Weights of a small transformer language model: vocabulary 4096.
Each number is 500 + 50 x the weight over the matrix's rms, rounded and kept within 0 to 999. Layers, rows and columns count from 0. Numbers have three digits each.

# layer 4 MLP down (transposed), 1920x320, rms 0.0881, rows 1718-1735, columns 80-159
537508497422535573406503431678454518517519419587494446516510496515528444511507469505506534420556449528502494394534467499517481557469505495510490421448531550540438466529490486517529567498455524469588463553444489591511531467588491563542466521
500544523429449519472580468505544501448478518499499486443504559444477552514521463582434501533530543461436479537469482497546579466438421446523518452534459524537509508517583533552488500476491413392504459518516437467568499478532505447464454518
470429493486519476557507497429448669524509531439524560499526479514474582425492465577536519530489445642496635416466512428497463422536531518492504357463516464537541523539377443553568541471439470513484570486468456479502444506492529457493477556
508457568570465518457515554548459479440447649590520435510512572470529511477578542503439515424499428423535442492567497441536561536519501452472422479457501531513471598420491551434457397409503442486589512383593591465525466481528462456546581501
533485540412502520441511445503440616483505554482451527379515534527438578539485504526547603495511574522514397498565466574501460483435529469475473589584461626577548483522536481505548456536571420441492544429513597476617576568579492594487570576
492403435458442529464468463536533615550435437486551421549528464498521507455568552524520505579449515585472479471584429460490415477516507612560546446513507436467483408456492559508490476528526462461490484573502498584588493586467519582488461534
585539437462563507510439472515447559479409445526549469559500521509458447531549491479506554531499493589493491470480538401531538470528477458449479540475395556436455575491533542555439503588534591628496489478539478582521499480470430538535487487
486550476534569473587433526535550535469506477525522456604476504474438592464428494444526546367585527503406529579474544480477513405482546492424471542373580389492500475514548459457504508549490556522588511508455474521493598497470459525515515450
433501487552451477489517517523397464478483590551358655598486486507519612508600559556424276462556600534487499392561496600562484462515443404453589496504429460520575535487492541534447431483559538486469522461493506461570518505359417482538425477
470487564547512477456423556489494528439373455483576492446529483598449461496476454468499513592524500558481482466386450509448534475520468566531483446541584481533484516583531474482457420531512496451454516509502529547516514482502547571613529516
419515429577523414530514522483456491527598497421490454444441535490528518516482467461476590487483516500550523522546500538420531458453499526531478505521478528569638541508486499483514519485488422502568470393465545514541455494521416532480487494
535593581577461515487604449444479491441494452440498524369466532546542523545555501461487571477403497449499484487502428452534470449475504511470473471486545540425538531549608499455446550440533563496473497504470519530466537500525591526461413536
491555486544521481531483535442559543477510496527490459543514427361491527536502441481533483521391526417510506519566553496490578452496472518489497478448433462539530458442487425557471489461437464400533510516474488531451438510546531509421539556
477542584484523595503626492571502486504535494484446570477522496537544545603476539470550476537561494475483545543440455618477531430390490526597576496456502534460514467485442545489562496550438592485581458536504449507531515513418474468420492469
513504453513574580501457554526536444515438592502484601519525461530569528507489459582401354489462552561526491589423460460503499551498509476494491540413452495513536448574489571498481439495551505442494463497551481586522434475561576475504469511
412446462550508520513470499469496568523544484487582442514449484403561443426586519478452535507561456461515491491472526509583489499576479554482430562512507575538475464576500412538506505581473641454492474419555552471473502526638485467568494541
503486520499584510519536514474507452526555439565504429480448499525511460534489476456525535450458540474494567432506467465503518579511514659453501447465476549489504478520480529430488562512485473534556562535479461490467503505499484452461504533
526479521581452470540533549451487442489510503494494534438553478496414510552400480545457466606547459508523453500415587433471471437398533523525519434436504529545362431452544520378452593520489449545564429501502510510519518412496428454477610505
# layer 4 MLP up, 1920x320, rms 0.143, rows 1719-1735, columns 80-159
498408430542423580501543546473439416536538506575399461592574526588564536450561507628536528447496509541501488572417427419503511512573516539520529547529502511527468521467479510451509468556460519533501459565474529478378515533457551442520397544
565503506553528532545508511465493542531505585481531578442620523544488533517552439599488473536541457477421467501495429525502491536415516520481526410523457534510470504579435439583580578540520492523512497529516460405538455522432477488504440355
472440503560518586560447573513471448509628462421522457461530455441548522532408583472522441418555534500467459483484373532460406475507477602541523483473499443480477457487513461543474497486470591514474457483631489504402465518518528519490541518
505543429480466555502417658387427581528473446416525446476526549419462492504589414489468536524613485428492529566554547467650511487606406447456452461572450608454540511476459566455524541586465480436495400537538486514622425544444506460464490497
455430502405436462423526507510439496436515537492482544523525526659510479497409579476474532528516442511390517474602486515473554488447503580443518562513509445534455570488442463607487547616457498489451475477442536510451440582447468505507495547
493442431601500557482465419490572474482530450497497456588416523486536583512478439497487544429500450429539513525466472537455498509502463570446487460595547539531491521433522545460450506439498577568476510418386447476485435538522589461408508487
458559556553503488433477518479432468471463514515543476607523531480360439425504552480506429512544521455559445489541560507532442499616628541531403522478534504499529414435485458492516578517575437597494489463499497568454493493460383551557437489
555439550594494616543419444464467502385475554639558554527554538478521565527498568540463470447644560533526528489563378497563453520477372488500455480534545477444457521651412486481552390440534540450489421408540528475404463571467537562542501435
564469417527510387466501470455407494524591474548589472441550515361487526490504537491544495428524489501573511454484607656567537419553428429401566555489528508556585567552400538539461482498472555476425539507583488484469525558423515533488450487
445482544563541434469508542526680547514504495526560618542430442499420527454497592483485546475496474442548512451480381570551435433491450477485503483573477551490476491489487523406512463529515485511518534434484546511483511413577503493427481494
523482572486505557399509518502482499555437475505516442540522587487578551485398535543556479484548582484465422527610540578650500502572568520419587485443482500527507512438479446573486535406448492499525548552536453547565458521470492431416536500
521493530490519423415514546400444590539503558482411544512519498479459491533471629471544427563500433552537485450525478498558467553505545546619524462474491450532571491551446473478488519512352526553493527497522462498496482566513476488520445484
515518518513538554466565444495564467471515481514407538489540483478500505430496531459614563505411400490521565570437392524531537509443507490535512514442492544543606551482569416484463459537613504440490574529503504541606458437456443470487499517
484442476441523519467552522532493545500532421482393497408476508525483460500617465420537514381526545463448474439481568549496541562544476623448585482647545487484534493478551536525574471507450489500578529453514497466602527478567461453455520391
444538522500386450432430544468469539554625542408470541376524467468514427508517551485519438537512503565523440459467465505411430350401613532512474504486517413406551487512544396445528514447567604440525480609585431521495524457483498539505519505
513557443522476529493518510504577522423469482497404533465594452432404499565472498503483497452530452470549543531510517477480495541481521454472479529466481479473505550534536471548476407500504565467423430363491483461522609478537506548437482424
508485500436460464463521503546497526500546553563552563449485487615414445575445558490514481472521419563536545569443438503541452432482454552534468481393537510508582425499528539458482513503540454376534465550465548462509386562447563511579486524